From a checkpoint of a small transformer trained on Wikipedia: MLP 384 ReLU, vocabulary 622.
Each number is 200 + 20 x the weight over its row's rms, rounded and kept within 0 to 999. Layers, rows and columns count from 0. The size before them is the row's rms in percent of the matrix's.

# layer 2 MLP down (transposed), 384x128, rms 0.169, rows 257-284, columns 0-127
017,213,216,189,207,190,169,191,163,223,216,215,181,203,209,203,212,221,181,198,167,213,200,215,182,156,223,239,216,192,212,223,210,221,205,189,202,204,211,229,186,198,189,172,247,181,200,203,195,192,217,200,185,213,194,192,176,198,163,242,202,199,192,170,201,202,208,220,192,196,197,210,176,211,201,227,209,163,231,207,215,202,223,162,192,162,222,176,187,229,192,205,158,210,204,235,211,220,217,206,222,207,195,184,176,163,198,207,169,176,193,212,224,189,246,169,208,205,221,181,233,198,189,165,236,192,186,187,182
011,201,201,211,193,194,180,166,176,226,195,202,212,200,199,189,213,216,197,209,220,217,183,187,211,205,200,226,204,232,171,242,221,227,191,203,189,197,161,163,210,220,208,210,211,174,211,198,175,207,205,183,204,227,240,182,229,189,231,220,186,192,201,220,190,184,215,216,167,192,226,171,221,209,215,189,172,183,223,197,167,207,185,211,191,196,196,215,227,177,228,168,185,225,202,201,204,177,190,185,233,224,237,179,240,204,203,188,175,178,185,203,189,197,238,226,223,209,234,250,180,184,176,202,167,211,193,168,192
105,208,186,226,235,213,229,211,221,228,185,193,167,217,172,215,196,185,219,181,195,189,188,203,183,185,177,217,215,175,246,187,250,188,230,213,232,207,213,212,212,177,186,229,227,228,187,203,207,200,202,186,172,200,206,229,208,204,194,203,189,195,216,177,211,195,225,200,244,210,220,213,225,220,222,218,206,211,190,230,188,217,194,165,185,196,173,218,180,210,208,169,218,141,194,180,193,198,166,183,171,186,207,200,240,197,190,181,197,213,166,217,196,237,206,212,192,185,201,188,162,216,201,176,220,175,208,205,183
044,216,222,196,217,224,208,183,206,194,198,185,225,182,192,193,221,229,199,221,200,213,156,226,238,229,211,205,181,156,222,202,182,203,204,189,198,202,190,179,173,220,198,216,203,239,176,189,204,210,211,215,178,185,202,175,184,198,223,188,162,198,266,180,226,179,226,217,184,190,183,226,183,177,230,197,187,197,171,179,197,228,221,179,157,190,205,219,208,185,194,207,214,162,181,211,174,187,233,198,208,226,204,209,188,191,219,189,208,233,244,186,174,199,195,193,195,154,184,219,203,195,186,201,197,207,194,172,198
038,226,218,229,177,181,210,168,185,195,193,198,161,176,190,206,175,194,185,183,241,189,233,188,207,199,204,240,228,215,195,232,158,212,207,190,218,202,188,165,221,173,221,203,221,201,205,196,208,197,209,212,189,238,213,174,188,220,182,223,197,190,208,192,194,215,207,182,199,201,225,178,227,198,171,192,156,172,210,173,217,219,205,202,208,222,199,197,194,183,225,177,182,216,219,187,186,217,201,154,189,218,231,209,203,176,193,215,209,177,226,236,240,153,193,179,220,207,203,208,199,174,179,172,198,183,231,189,214
024,195,174,182,184,219,201,189,202,178,204,217,167,189,189,192,174,239,196,204,203,233,202,196,232,200,203,214,193,191,197,185,212,165,193,197,216,188,203,213,218,193,184,180,202,211,178,213,208,204,193,207,219,175,241,194,218,206,225,211,206,182,204,181,278,154,200,180,217,218,151,209,213,245,189,210,202,217,176,206,174,191,245,188,165,201,221,186,172,226,207,215,218,205,170,197,206,195,221,196,225,225,195,196,213,192,168,204,166,215,192,218,184,167,201,235,193,218,207,186,231,171,226,200,198,182,195,205,192
069,234,170,167,226,232,199,228,175,167,230,201,192,172,232,174,204,202,203,170,200,198,201,172,225,194,201,233,194,175,189,204,215,204,162,192,168,167,203,173,172,197,218,188,198,235,205,227,194,202,201,203,203,204,233,224,168,205,199,207,195,229,176,202,171,232,194,226,167,169,209,213,187,195,223,227,173,178,235,195,171,188,201,226,222,196,201,206,200,189,210,201,175,201,204,197,170,230,174,203,225,172,228,198,225,177,199,227,194,197,230,203,207,205,198,222,226,204,201,202,206,167,226,205,171,228,195,203,196
017,180,177,208,183,193,217,213,204,228,220,210,190,211,213,188,204,197,155,169,217,231,195,200,197,197,192,217,185,201,216,206,227,218,208,187,175,180,199,221,191,257,171,177,208,236,173,231,184,217,222,200,201,178,219,184,207,218,201,211,167,188,206,181,224,224,217,220,196,222,203,187,221,188,178,190,216,164,206,203,229,239,225,178,185,211,185,200,215,195,232,172,181,180,184,180,208,185,199,173,217,216,199,159,187,181,217,189,184,223,203,177,219,169,172,190,218,192,239,239,222,184,167,179,196,205,232,205,185
028,255,209,182,214,203,186,184,234,204,203,178,217,220,194,217,181,208,144,189,218,197,188,249,187,173,191,200,198,213,183,208,204,183,202,208,205,197,183,207,199,205,206,217,188,200,201,212,214,197,199,177,171,181,233,198,187,201,192,262,213,212,183,196,206,197,201,213,203,166,165,197,245,215,159,225,218,192,223,191,177,233,213,182,214,179,215,160,182,218,201,176,198,216,190,174,206,175,212,188,197,195,167,208,184,208,223,186,153,229,176,221,208,225,214,215,222,183,173,184,191,232,221,218,204,215,201,199,204
050,190,214,169,214,193,160,168,210,222,230,220,242,202,211,226,212,175,177,187,215,219,207,240,217,172,170,222,174,215,214,198,200,168,177,230,194,216,210,188,221,178,174,180,221,216,182,180,187,203,226,206,179,221,206,196,163,199,232,215,168,205,197,214,221,188,194,183,226,187,192,214,162,183,186,175,175,173,202,173,205,169,216,187,200,210,202,199,197,227,236,215,226,157,202,193,218,164,212,218,210,215,217,173,195,192,182,216,197,201,219,203,224,191,174,208,212,193,215,153,201,196,191,188,220,196,182,172,191
345,214,187,231,215,215,185,169,229,230,186,185,215,212,169,214,186,213,185,169,216,214,168,213,231,212,187,187,230,230,185,230,230,185,213,213,170,187,214,169,215,186,187,232,230,169,214,169,231,186,185,212,168,214,170,170,187,213,185,170,214,215,186,186,187,215,184,187,187,185,215,214,216,186,171,213,214,185,186,213,187,214,229,188,231,214,213,231,171,187,215,188,215,186,231,214,215,232,213,215,213,187,213,188,186,214,214,213,230,215,169,187,187,186,229,187,184,213,170,171,216,186,214,185,216,171,185,185,188
022,184,184,189,183,216,182,192,208,208,214,227,194,217,238,185,211,191,192,200,216,193,171,222,176,198,206,206,152,154,183,204,191,201,221,211,224,204,189,236,196,199,197,209,185,170,205,241,204,199,196,211,173,197,187,205,211,208,203,199,180,212,173,169,162,217,218,209,204,180,220,178,208,197,222,180,229,169,228,230,229,200,174,173,223,197,154,215,205,189,218,161,216,210,198,190,181,173,209,207,231,205,172,201,213,203,179,218,206,176,204,208,201,202,172,177,189,178,226,239,224,251,186,194,196,202,169,238,208
028,210,203,201,183,187,200,192,221,225,207,235,206,247,196,212,168,231,211,184,174,168,178,176,187,188,211,174,223,181,186,193,198,209,209,194,203,206,229,201,218,205,186,241,209,210,206,192,233,211,242,207,209,176,183,195,208,136,216,196,229,208,216,196,216,204,232,228,171,200,190,203,203,201,245,181,179,209,180,194,192,203,200,241,194,203,172,208,202,163,167,184,189,191,228,200,176,243,182,186,227,228,210,236,192,186,201,190,209,201,232,218,175,241,185,176,209,194,197,193,181,192,191,180,179,213,200,206,215
078,258,232,187,164,190,214,188,207,204,166,236,208,190,215,205,190,190,208,220,192,191,168,189,237,191,224,208,186,211,210,220,232,193,185,165,186,185,217,183,214,216,165,179,210,166,190,216,209,193,191,165,186,188,216,191,183,233,172,218,209,180,215,216,169,179,191,188,167,214,234,217,206,191,185,187,209,194,221,210,205,185,205,219,189,224,206,192,215,211,207,209,216,143,186,213,190,211,211,213,205,187,212,225,192,216,190,216,181,181,194,181,213,143,208,188,193,216,191,191,216,219,233,209,182,182,148,182,192
024,177,207,182,173,215,185,167,208,180,196,173,165,215,198,209,201,206,195,200,204,231,230,190,211,237,182,215,189,194,178,224,195,203,195,174,198,196,196,140,196,204,215,201,189,212,201,193,190,181,234,209,219,188,257,185,243,200,212,176,220,228,212,232,238,190,210,198,199,176,222,171,182,172,189,214,203,184,253,191,210,219,180,181,227,193,224,185,167,178,200,195,217,190,208,210,188,194,227,209,203,229,182,213,172,230,171,217,190,204,193,187,196,190,185,200,216,228,200,209,232,189,173,185,174,163,190,186,189
022,193,166,213,202,212,206,208,197,186,247,216,186,187,213,228,183,178,239,192,211,217,184,165,199,178,192,241,189,175,182,216,208,188,205,203,192,198,198,207,219,193,208,176,232,203,191,228,210,219,225,176,215,192,230,206,167,191,211,138,220,170,172,200,216,184,211,200,192,193,173,182,181,186,227,196,189,188,235,193,206,182,180,226,201,195,186,216,168,231,235,217,214,226,187,207,226,200,208,193,170,222,230,164,185,197,197,186,182,207,188,198,240,205,201,213,209,197,183,207,240,209,204,191,241,159,182,196,210
024,154,202,173,219,186,165,193,204,197,221,241,170,209,190,189,177,177,218,219,228,190,178,205,201,179,206,188,187,216,155,224,227,167,198,171,188,214,194,204,199,247,181,203,172,224,213,203,204,215,232,180,217,133,193,182,199,236,193,220,194,175,199,245,209,214,195,235,201,211,197,220,179,215,184,211,224,203,194,202,215,200,214,199,210,220,226,205,205,179,185,177,217,155,212,182,206,216,174,194,196,188,211,203,205,183,181,183,224,184,223,202,228,197,188,179,232,219,208,212,207,201,172,196,198,206,197,231,195
021,194,200,194,175,224,193,220,177,183,203,245,199,218,196,200,188,211,219,190,190,205,213,187,214,213,196,174,206,182,221,169,220,196,208,172,212,187,208,230,221,217,171,224,160,199,216,181,220,218,208,231,202,208,220,186,177,192,198,195,235,172,202,199,234,218,196,187,194,190,213,240,196,217,233,201,198,226,210,154,177,207,214,220,180,197,189,222,171,208,208,216,216,190,182,207,184,197,194,189,200,215,223,194,174,174,188,187,163,215,256,167,171,231,144,220,177,148,197,208,198,206,188,211,186,216,191,214,201
029,221,190,232,188,189,207,206,176,235,225,232,221,175,218,219,185,240,197,197,218,199,229,190,213,186,210,234,191,191,197,207,180,226,197,210,177,193,171,175,223,235,214,186,195,211,180,200,212,200,252,182,213,209,213,176,205,206,191,194,195,167,205,217,172,159,177,192,164,210,167,166,179,216,190,158,154,183,187,183,215,207,225,202,204,229,202,210,216,202,182,218,185,191,219,208,198,195,188,209,226,190,212,190,178,231,208,198,189,176,223,178,177,198,173,224,203,216,185,199,207,221,148,198,234,192,192,193,180
016,189,190,205,170,179,162,200,204,169,197,203,196,182,181,222,238,195,222,176,243,177,191,157,246,217,183,181,183,182,207,239,202,212,209,187,209,220,200,197,196,199,221,197,186,218,206,190,203,206,194,238,207,221,202,213,208,199,192,195,211,157,164,204,192,186,189,184,203,162,212,194,244,200,217,224,203,197,221,220,209,247,206,191,200,188,200,239,186,177,214,181,211,201,190,241,202,189,189,145,216,237,211,215,169,206,200,186,205,178,189,175,178,184,225,195,197,214,195,229,204,174,168,215,197,206,217,177,212
022,170,165,206,213,210,172,213,201,203,217,223,204,205,240,172,177,197,216,227,200,183,215,236,222,185,214,197,196,221,197,193,180,189,198,203,193,160,184,218,167,180,167,199,194,240,192,230,180,213,196,184,207,228,199,214,155,244,182,211,208,247,187,197,196,172,185,197,213,214,202,194,248,206,200,242,208,197,185,186,195,209,214,201,177,203,200,188,204,176,229,211,212,238,157,183,170,158,213,175,200,225,217,191,188,193,163,200,189,200,196,182,199,194,220,174,205,206,209,208,206,204,166,210,235,179,198,208,196
054,171,190,188,203,163,204,178,197,211,204,181,240,233,195,218,189,174,166,201,228,209,214,205,224,213,164,211,191,165,226,234,180,237,215,226,185,186,202,173,156,233,221,197,220,163,184,174,190,189,172,194,207,193,215,193,214,200,170,205,227,192,240,196,206,191,190,188,184,204,188,235,199,196,193,225,192,184,210,184,222,186,180,212,236,210,239,181,225,176,224,212,175,171,181,220,184,205,230,207,223,196,215,203,220,214,191,206,192,187,215,199,211,169,206,193,191,197,197,209,204,223,206,231,155,187,207,171,192
055,171,157,204,156,195,217,189,184,223,240,173,188,206,191,173,184,191,205,190,236,182,206,157,217,190,189,210,211,230,186,204,220,194,217,201,214,205,214,220,202,170,207,202,197,242,207,188,203,176,196,225,197,186,220,186,178,193,204,243,158,207,184,231,194,219,202,193,191,229,178,183,223,202,177,199,208,203,196,219,193,217,206,229,171,193,182,223,212,193,195,172,184,152,216,194,217,224,195,195,181,249,225,214,166,216,204,179,156,214,199,196,184,204,200,217,226,228,194,199,169,187,233,204,194,190,199,220,222
055,198,152,237,188,164,222,225,210,200,208,220,193,187,199,201,197,201,186,219,214,218,201,180,224,166,196,172,227,210,180,230,161,209,237,211,169,198,219,174,242,213,221,191,174,180,166,174,189,203,199,175,232,198,237,206,203,196,198,190,209,181,211,221,213,198,221,221,255,205,168,262,200,182,176,218,212,246,216,205,199,194,235,209,206,207,186,195,190,209,200,226,196,200,202,235,181,195,190,209,202,222,215,219,218,206,188,175,213,199,215,189,217,210,191,215,170,227,194,196,184,213,178,201,198,200,203,194,214
101,223,162,175,204,170,186,226,203,176,194,199,198,212,211,211,192,190,187,189,175,196,167,207,213,210,196,188,199,226,213,249,195,216,219,211,164,224,202,186,227,219,198,199,197,184,212,203,203,178,226,210,219,194,188,206,219,177,210,188,186,191,183,208,208,216,185,182,223,189,190,212,214,233,219,195,215,218,169,180,199,195,194,178,182,169,206,196,210,312,214,214,231,193,202,179,186,214,207,160,206,193,250,185,217,222,225,177,184,209,219,211,209,187,184,211,195,198,197,182,194,195,189,187,208,187,186,170,198
337,183,185,198,186,181,217,201,200,220,231,182,180,200,234,182,179,184,219,233,200,217,216,218,199,221,201,166,185,185,179,217,199,228,200,235,184,194,200,164,180,181,234,216,182,182,201,206,199,200,169,196,217,233,217,181,237,234,181,167,219,217,219,217,236,183,164,191,183,204,200,215,182,199,184,220,200,162,180,196,217,187,168,213,218,166,184,182,219,201,236,166,182,205,205,214,193,184,185,216,217,199,181,237,234,216,166,218,200,181,200,203,199,186,164,199,217,214,220,219,216,182,185,199,236,201,200,169,219
105,217,169,194,178,203,172,204,181,193,203,225,167,177,180,163,205,207,201,215,179,239,184,204,209,180,198,179,221,217,188,220,173,198,212,213,176,200,195,197,239,196,205,190,218,244,217,242,148,199,203,179,213,197,182,198,190,174,210,172,221,197,198,245,175,191,181,210,189,194,198,191,184,177,198,199,185,168,169,223,194,189,191,211,206,225,200,220,183,215,213,207,206,188,205,165,199,180,219,206,213,227,236,227,222,166,208,190,202,176,199,211,193,200,263,179,210,221,215,166,190,193,193,191,165,220,228,200,208
027,179,166,199,173,178,184,213,206,214,204,216,177,209,169,185,217,199,221,172,224,221,172,184,203,207,225,246,219,207,171,249,182,192,208,196,197,177,209,176,175,183,224,169,215,230,192,218,190,168,218,186,212,175,230,188,224,209,200,238,199,206,202,232,236,216,204,234,205,174,183,193,189,185,172,226,225,165,181,201,212,213,214,219,196,212,211,204,178,192,216,186,194,215,175,174,239,208,220,180,179,215,200,216,212,174,221,221,184,189,168,222,187,190,195,204,217,210,200,171,178,201,171,222,217,176,207,218,179
# layer 2 MLP up, 384x128, rms 0.185, rows 258-284, columns 0-127
022,172,190,208,222,237,210,209,195,217,172,212,170,150,220,231,179,221,176,229,223,237,195,210,203,201,182,200,215,196,232,201,212,219,168,185,175,199,202,195,206,208,144,213,229,168,219,180,193,184,164,237,197,231,207,225,191,202,184,217,184,201,220,193,216,214,210,152,193,212,209,191,213,183,187,217,222,191,205,196,202,194,171,197,200,235,180,206,187,182,185,197,185,202,192,195,170,218,176,185,186,191,177,219,166,214,224,203,218,216,186,195,186,184,198,184,197,164,203,183,194,173,228,239,211,222,216,186,236
127,190,197,168,158,226,200,177,206,206,173,172,207,215,204,213,166,224,213,217,180,198,217,213,192,186,195,191,228,208,205,178,183,224,200,191,200,190,213,192,177,174,173,227,210,186,230,213,210,208,173,238,193,196,185,187,190,213,189,195,223,245,209,218,221,220,178,174,177,246,203,214,220,193,186,229,196,192,169,213,179,231,167,231,229,222,221,210,179,173,187,201,180,220,186,212,139,224,196,206,212,202,199,233,164,197,213,192,226,198,210,179,173,167,193,198,230,199,220,186,192,187,228,212,180,208,186,197,207
043,192,194,180,161,198,240,202,205,213,163,162,227,233,195,220,169,270,191,204,196,220,186,239,196,207,169,150,219,202,194,187,170,231,222,208,186,199,207,212,189,209,172,235,214,205,212,199,223,194,167,205,196,197,192,193,193,205,196,189,216,236,171,191,204,200,185,177,208,174,202,190,230,204,220,225,224,218,170,209,220,220,209,223,201,214,195,204,200,166,149,188,212,218,190,217,179,207,201,208,211,178,186,230,157,203,210,198,188,209,191,190,173,215,183,199,199,201,164,207,186,198,202,185,185,198,215,219,201
039,193,214,208,176,231,195,233,204,204,163,187,228,202,177,226,160,223,217,190,179,214,215,215,179,169,201,189,210,186,202,180,203,218,198,236,218,223,211,202,194,212,143,231,216,187,231,200,227,177,176,256,198,214,195,206,188,204,198,200,206,214,222,219,215,195,203,191,200,236,187,239,189,204,194,226,200,210,161,190,201,230,184,219,228,198,198,195,178,199,157,185,199,186,182,201,190,218,173,190,199,217,198,233,171,193,194,161,217,199,179,187,172,187,188,202,237,175,218,184,189,185,228,211,173,203,232,207,202
032,203,182,204,166,212,220,196,241,228,185,183,164,222,191,201,137,203,213,219,189,206,201,231,209,215,199,206,189,222,200,180,192,211,254,176,208,221,228,185,183,201,173,211,194,208,218,197,212,191,206,237,212,205,183,175,215,199,198,223,206,201,186,198,177,220,179,177,215,205,179,206,208,157,193,197,203,207,167,225,202,230,184,193,207,194,228,200,171,169,187,180,171,208,199,192,173,207,190,207,224,179,170,203,177,189,191,180,249,210,161,180,201,176,214,225,221,176,221,224,209,185,228,184,197,195,158,193,200
066,218,177,197,179,179,229,176,171,213,193,207,221,211,228,217,171,207,172,194,200,221,226,211,188,175,226,178,209,173,234,192,200,227,224,204,213,204,204,194,222,206,167,226,210,200,222,220,212,171,172,233,232,220,187,188,170,175,168,168,221,207,196,219,216,208,173,170,221,227,173,195,196,193,190,247,178,192,171,195,199,202,182,207,221,206,191,216,169,203,175,189,202,203,202,210,176,229,196,219,197,231,221,233,160,193,203,172,177,210,200,202,169,192,184,191,203,197,179,168,193,230,202,224,174,200,204,174,176
024,217,213,187,204,215,181,170,215,222,177,195,196,212,215,220,207,211,187,185,186,235,213,230,241,190,192,157,210,192,182,173,205,215,209,228,214,203,227,219,181,212,136,218,204,201,214,208,185,184,206,237,211,218,217,165,207,205,171,209,181,219,204,190,219,213,196,173,183,222,213,199,178,178,209,195,218,191,176,221,215,199,171,213,193,219,238,182,167,202,178,170,200,202,203,199,200,218,230,179,197,184,219,213,167,193,250,188,194,218,183,174,184,198,165,212,184,173,219,175,182,218,215,178,199,202,229,238,216
033,196,175,170,189,233,193,215,197,199,194,147,219,213,173,219,157,210,202,216,174,193,210,214,187,156,182,174,207,212,174,181,210,248,191,188,200,209,213,181,196,215,160,210,193,190,215,192,200,199,194,262,182,191,205,210,179,199,179,184,231,223,205,212,185,223,202,195,214,203,222,197,218,195,211,209,193,213,170,202,227,225,201,206,236,227,209,179,177,181,154,155,195,191,213,212,164,193,189,194,217,213,147,228,169,182,204,223,217,216,205,185,204,188,180,216,220,202,213,217,211,223,202,209,199,207,202,188,205
053,207,181,178,190,189,161,161,183,234,174,173,183,210,231,212,181,232,171,207,217,234,217,246,212,185,181,182,226,199,216,187,199,217,228,180,181,181,218,193,202,191,174,224,174,214,230,224,226,185,188,225,221,214,183,193,166,188,163,184,222,221,216,212,210,175,180,163,198,238,185,223,211,197,204,216,188,212,182,235,175,228,181,211,213,229,217,200,197,189,173,184,210,215,193,198,190,189,204,218,201,215,211,225,177,173,234,172,180,200,207,205,162,178,194,193,185,207,233,191,187,190,214,208,205,190,191,187,201
333,203,180,225,212,212,189,238,187,213,164,186,189,225,213,213,186,217,183,211,226,214,213,212,213,175,186,177,222,185,219,189,188,221,213,185,187,187,212,189,223,188,187,222,232,174,234,167,215,187,184,215,211,222,184,177,176,218,185,174,214,232,228,228,189,187,185,172,187,216,173,212,214,186,214,215,213,218,187,213,184,212,174,218,177,225,214,185,172,180,184,213,186,217,187,213,189,229,198,222,215,238,221,239,187,200,236,173,240,187,187,198,186,187,211,187,187,160,218,167,188,186,216,165,171,171,209,183,187
036,209,224,168,193,223,195,154,201,234,173,189,197,194,218,186,174,234,197,200,186,197,207,221,207,194,182,149,218,194,186,192,165,241,231,169,222,196,236,211,193,200,174,212,203,194,222,201,204,236,160,233,196,230,188,194,163,220,162,183,210,208,210,219,216,214,169,161,177,211,194,219,200,208,219,219,194,216,201,186,216,211,199,235,201,227,194,206,204,194,169,199,179,220,184,195,181,218,192,185,221,209,175,215,169,209,193,172,170,182,209,185,181,174,168,179,225,192,227,213,198,212,202,207,207,191,189,176,207
033,217,181,206,180,220,221,180,242,217,183,195,206,217,211,212,177,210,178,194,181,201,203,216,207,206,190,180,214,191,238,163,203,208,206,195,226,189,208,174,207,209,171,232,207,188,236,230,216,167,186,235,220,191,177,182,192,175,191,240,224,201,224,198,215,202,185,183,196,207,198,211,187,186,187,229,205,180,177,212,209,247,214,170,203,204,202,180,192,192,179,200,185,216,199,211,152,225,193,212,218,199,209,233,201,221,212,129,217,203,179,171,150,191,184,205,204,179,229,188,189,197,221,200,182,225,176,213,192
078,202,211,173,205,186,177,190,202,215,199,181,211,212,204,223,183,216,210,220,192,218,214,195,205,168,211,184,218,183,218,151,183,195,220,181,184,187,209,187,218,200,180,220,202,176,200,218,214,213,203,216,207,216,175,187,214,199,197,220,218,223,224,209,210,197,183,171,208,218,199,254,225,176,227,222,199,253,175,194,189,226,203,194,181,202,209,195,181,169,178,226,182,238,182,215,177,221,211,176,220,200,186,251,175,220,237,172,191,193,192,182,177,182,215,179,185,167,222,190,186,198,255,214,174,175,212,183,186
031,214,200,185,174,201,181,157,192,193,208,165,186,199,192,203,162,221,198,199,209,220,214,245,203,183,170,183,226,209,213,174,189,210,204,219,193,219,209,186,203,192,166,209,188,195,214,219,187,182,149,241,197,208,197,178,221,213,173,233,235,218,205,203,214,216,226,157,191,221,228,208,209,186,214,212,178,209,186,204,172,233,217,228,190,215,205,210,174,165,160,203,207,229,224,231,167,223,196,201,202,204,161,213,194,182,209,193,225,192,221,199,193,197,183,198,222,193,219,228,200,165,215,225,174,229,210,205,206
028,196,185,187,187,180,197,199,196,209,191,174,205,197,177,187,184,215,202,214,214,213,188,212,237,204,193,190,203,198,231,189,150,193,205,198,204,207,178,214,196,218,190,207,198,198,212,213,211,171,159,245,220,219,194,215,204,178,185,165,191,208,183,195,187,220,220,169,201,193,186,241,258,176,207,225,185,235,149,217,179,213,205,207,215,216,191,203,173,179,164,206,211,192,202,211,193,208,190,211,211,213,183,239,173,188,221,212,196,240,165,215,187,243,211,191,210,180,214,191,154,170,226,203,192,210,173,229,183
031,180,226,164,210,221,190,183,194,203,150,176,226,176,213,202,216,235,176,212,194,232,224,228,188,207,170,158,216,207,217,217,176,208,216,201,198,212,210,189,209,193,192,210,187,215,244,251,199,211,189,224,202,243,184,175,172,217,172,189,208,198,204,218,208,213,172,190,205,221,193,205,207,195,181,240,182,205,184,190,170,207,186,223,181,202,204,223,188,166,178,227,221,222,155,192,193,204,165,191,202,221,178,216,193,183,161,213,204,215,172,193,203,190,198,196,197,182,224,193,203,195,205,212,223,205,235,209,235
026,191,185,202,191,189,192,154,180,214,194,206,199,241,203,177,194,210,204,203,200,203,213,199,178,210,230,145,224,136,205,192,170,218,189,170,208,210,238,203,183,199,188,224,174,185,225,225,193,250,176,198,216,215,174,206,203,174,206,190,216,233,208,223,244,189,232,197,219,197,211,232,232,212,181,211,184,220,179,216,178,200,224,200,204,228,233,185,185,202,193,185,227,200,173,184,186,220,187,211,234,168,183,205,183,188,185,209,190,207,191,213,203,186,186,189,185,192,244,183,196,206,211,220,203,207,183,217,203
028,224,197,186,212,190,244,200,215,221,183,213,208,177,210,228,168,213,207,201,209,201,184,197,207,211,214,163,210,169,224,162,170,208,229,197,216,197,205,190,203,226,156,230,178,188,229,212,225,186,186,221,203,219,182,183,188,201,201,191,224,217,193,227,245,238,183,197,204,234,207,225,193,157,198,251,204,211,174,196,180,214,210,205,200,210,175,181,171,176,177,208,176,226,205,205,180,205,179,217,204,204,187,239,202,200,175,161,201,205,211,188,178,192,196,179,195,199,208,179,192,179,235,229,189,213,168,202,231
024,229,218,188,208,217,197,173,180,225,188,186,165,188,210,215,171,190,203,205,204,220,201,230,230,216,180,182,226,163,188,159,181,244,220,213,217,197,204,196,194,227,173,210,195,212,243,189,190,181,188,234,217,207,225,202,197,230,181,198,185,198,185,180,192,219,206,164,204,212,156,194,220,204,202,221,199,241,158,201,205,213,179,213,166,209,189,205,210,172,182,201,222,208,160,194,181,194,195,167,224,245,205,242,182,190,227,187,176,205,205,187,205,202,178,178,210,180,209,200,178,176,220,211,205,193,168,213,197
026,242,198,204,222,204,190,238,204,197,186,205,199,197,191,223,167,232,174,197,200,198,205,205,171,188,195,153,217,193,239,169,181,202,216,204,193,182,211,208,204,206,171,232,186,203,231,193,206,209,186,233,216,184,176,183,190,196,202,178,220,242,211,212,224,205,148,181,200,210,209,218,205,214,205,200,194,184,143,238,217,229,195,189,184,222,185,207,159,185,196,205,179,216,179,206,209,214,173,215,217,196,212,216,150,201,183,201,217,231,173,203,203,170,183,190,198,195,193,205,162,198,220,222,210,203,211,244,195
047,212,210,205,189,217,207,224,179,210,185,196,231,208,218,220,173,219,216,197,213,189,205,223,206,173,199,179,192,200,222,172,175,176,211,191,185,178,211,190,200,161,177,247,213,192,219,224,249,207,198,226,206,226,170,181,200,176,174,229,221,236,202,186,177,213,209,179,214,189,207,229,215,184,203,230,196,212,171,209,193,197,178,204,164,229,211,183,185,174,200,200,187,226,197,214,178,200,208,178,213,217,179,249,185,214,215,169,196,225,180,181,164,166,201,192,194,172,193,154,186,179,220,193,185,204,171,179,218
062,187,203,205,171,223,192,188,172,213,204,180,188,219,213,204,173,223,233,200,197,199,221,223,186,177,226,190,249,172,203,178,187,213,210,216,197,201,218,189,190,187,186,226,219,164,235,227,222,187,199,216,223,237,177,176,198,211,189,203,222,240,231,218,209,197,234,201,190,210,202,212,209,188,210,226,175,209,170,203,218,239,177,223,215,197,186,180,183,184,166,181,210,224,191,201,180,208,207,210,194,213,184,235,174,211,223,164,193,182,180,184,165,182,164,155,189,179,195,163,195,202,230,207,176,208,212,208,207
068,228,213,201,173,237,174,180,193,217,207,200,186,231,197,230,154,240,203,227,211,212,203,239,214,194,188,188,215,187,247,188,202,209,194,217,197,180,231,214,230,224,189,214,193,204,239,205,199,191,193,231,204,212,198,176,221,224,157,212,204,241,182,188,202,210,194,190,194,225,219,232,177,185,236,211,185,196,176,217,207,220,213,231,217,211,177,212,208,178,179,165,189,187,171,182,203,203,200,232,204,208,197,214,158,200,211,186,199,206,180,170,184,161,203,206,184,206,190,196,201,221,197,184,200,222,227,220,238
119,223,212,208,178,232,222,223,176,229,197,183,231,197,195,200,191,239,196,191,178,211,212,235,197,205,203,161,207,180,229,194,164,224,223,218,213,206,226,233,207,207,170,205,234,184,224,227,217,208,195,218,224,235,159,205,204,174,170,206,212,203,181,223,204,211,199,238,213,227,202,197,198,185,201,220,172,219,174,226,200,211,188,219,220,218,166,197,171,176,170,192,210,213,210,173,177,216,193,215,215,207,192,221,158,189,223,192,215,203,183,180,161,156,189,182,228,192,195,193,175,217,213,203,187,212,185,213,191
320,183,185,176,166,217,186,196,181,220,212,211,222,228,199,184,221,213,216,181,184,222,182,221,214,215,168,219,216,217,219,169,180,237,220,182,218,211,187,183,218,192,184,222,208,163,221,217,201,214,182,218,218,233,216,212,167,197,185,169,232,220,195,236,220,207,181,214,187,188,166,234,190,214,215,219,179,242,179,221,232,221,181,219,219,191,184,187,179,181,178,200,181,223,216,181,189,218,186,231,182,220,215,219,184,188,189,215,201,211,184,214,178,169,181,214,218,187,181,167,181,222,219,222,221,232,211,215,201
103,209,196,192,186,200,217,194,194,215,183,217,204,208,188,195,190,211,192,213,198,199,229,211,176,192,215,180,233,159,217,173,201,207,262,205,206,207,211,217,207,184,193,237,200,197,237,227,218,180,192,227,215,216,178,198,197,180,183,181,260,236,215,208,224,213,179,187,214,214,187,189,208,189,216,227,182,205,175,226,204,235,179,203,189,216,195,183,167,175,186,191,239,252,185,205,180,247,192,222,211,218,208,238,178,194,201,194,200,191,178,194,176,182,179,201,207,160,213,180,178,196,236,221,206,213,205,197,215
033,193,189,151,192,191,194,226,188,225,188,215,224,225,199,189,175,205,185,207,193,209,209,213,194,175,209,169,219,209,220,176,173,201,179,200,184,201,190,201,211,165,188,253,187,187,216,195,209,181,163,247,191,194,178,185,179,189,156,206,201,237,203,228,186,206,231,174,222,242,244,195,199,206,210,214,179,222,171,223,195,207,173,209,188,228,224,223,192,190,148,184,199,207,229,215,205,202,214,210,186,199,184,209,194,216,212,184,232,207,192,219,169,205,179,185,211,174,197,214,204,218,212,210,154,212,204,220,219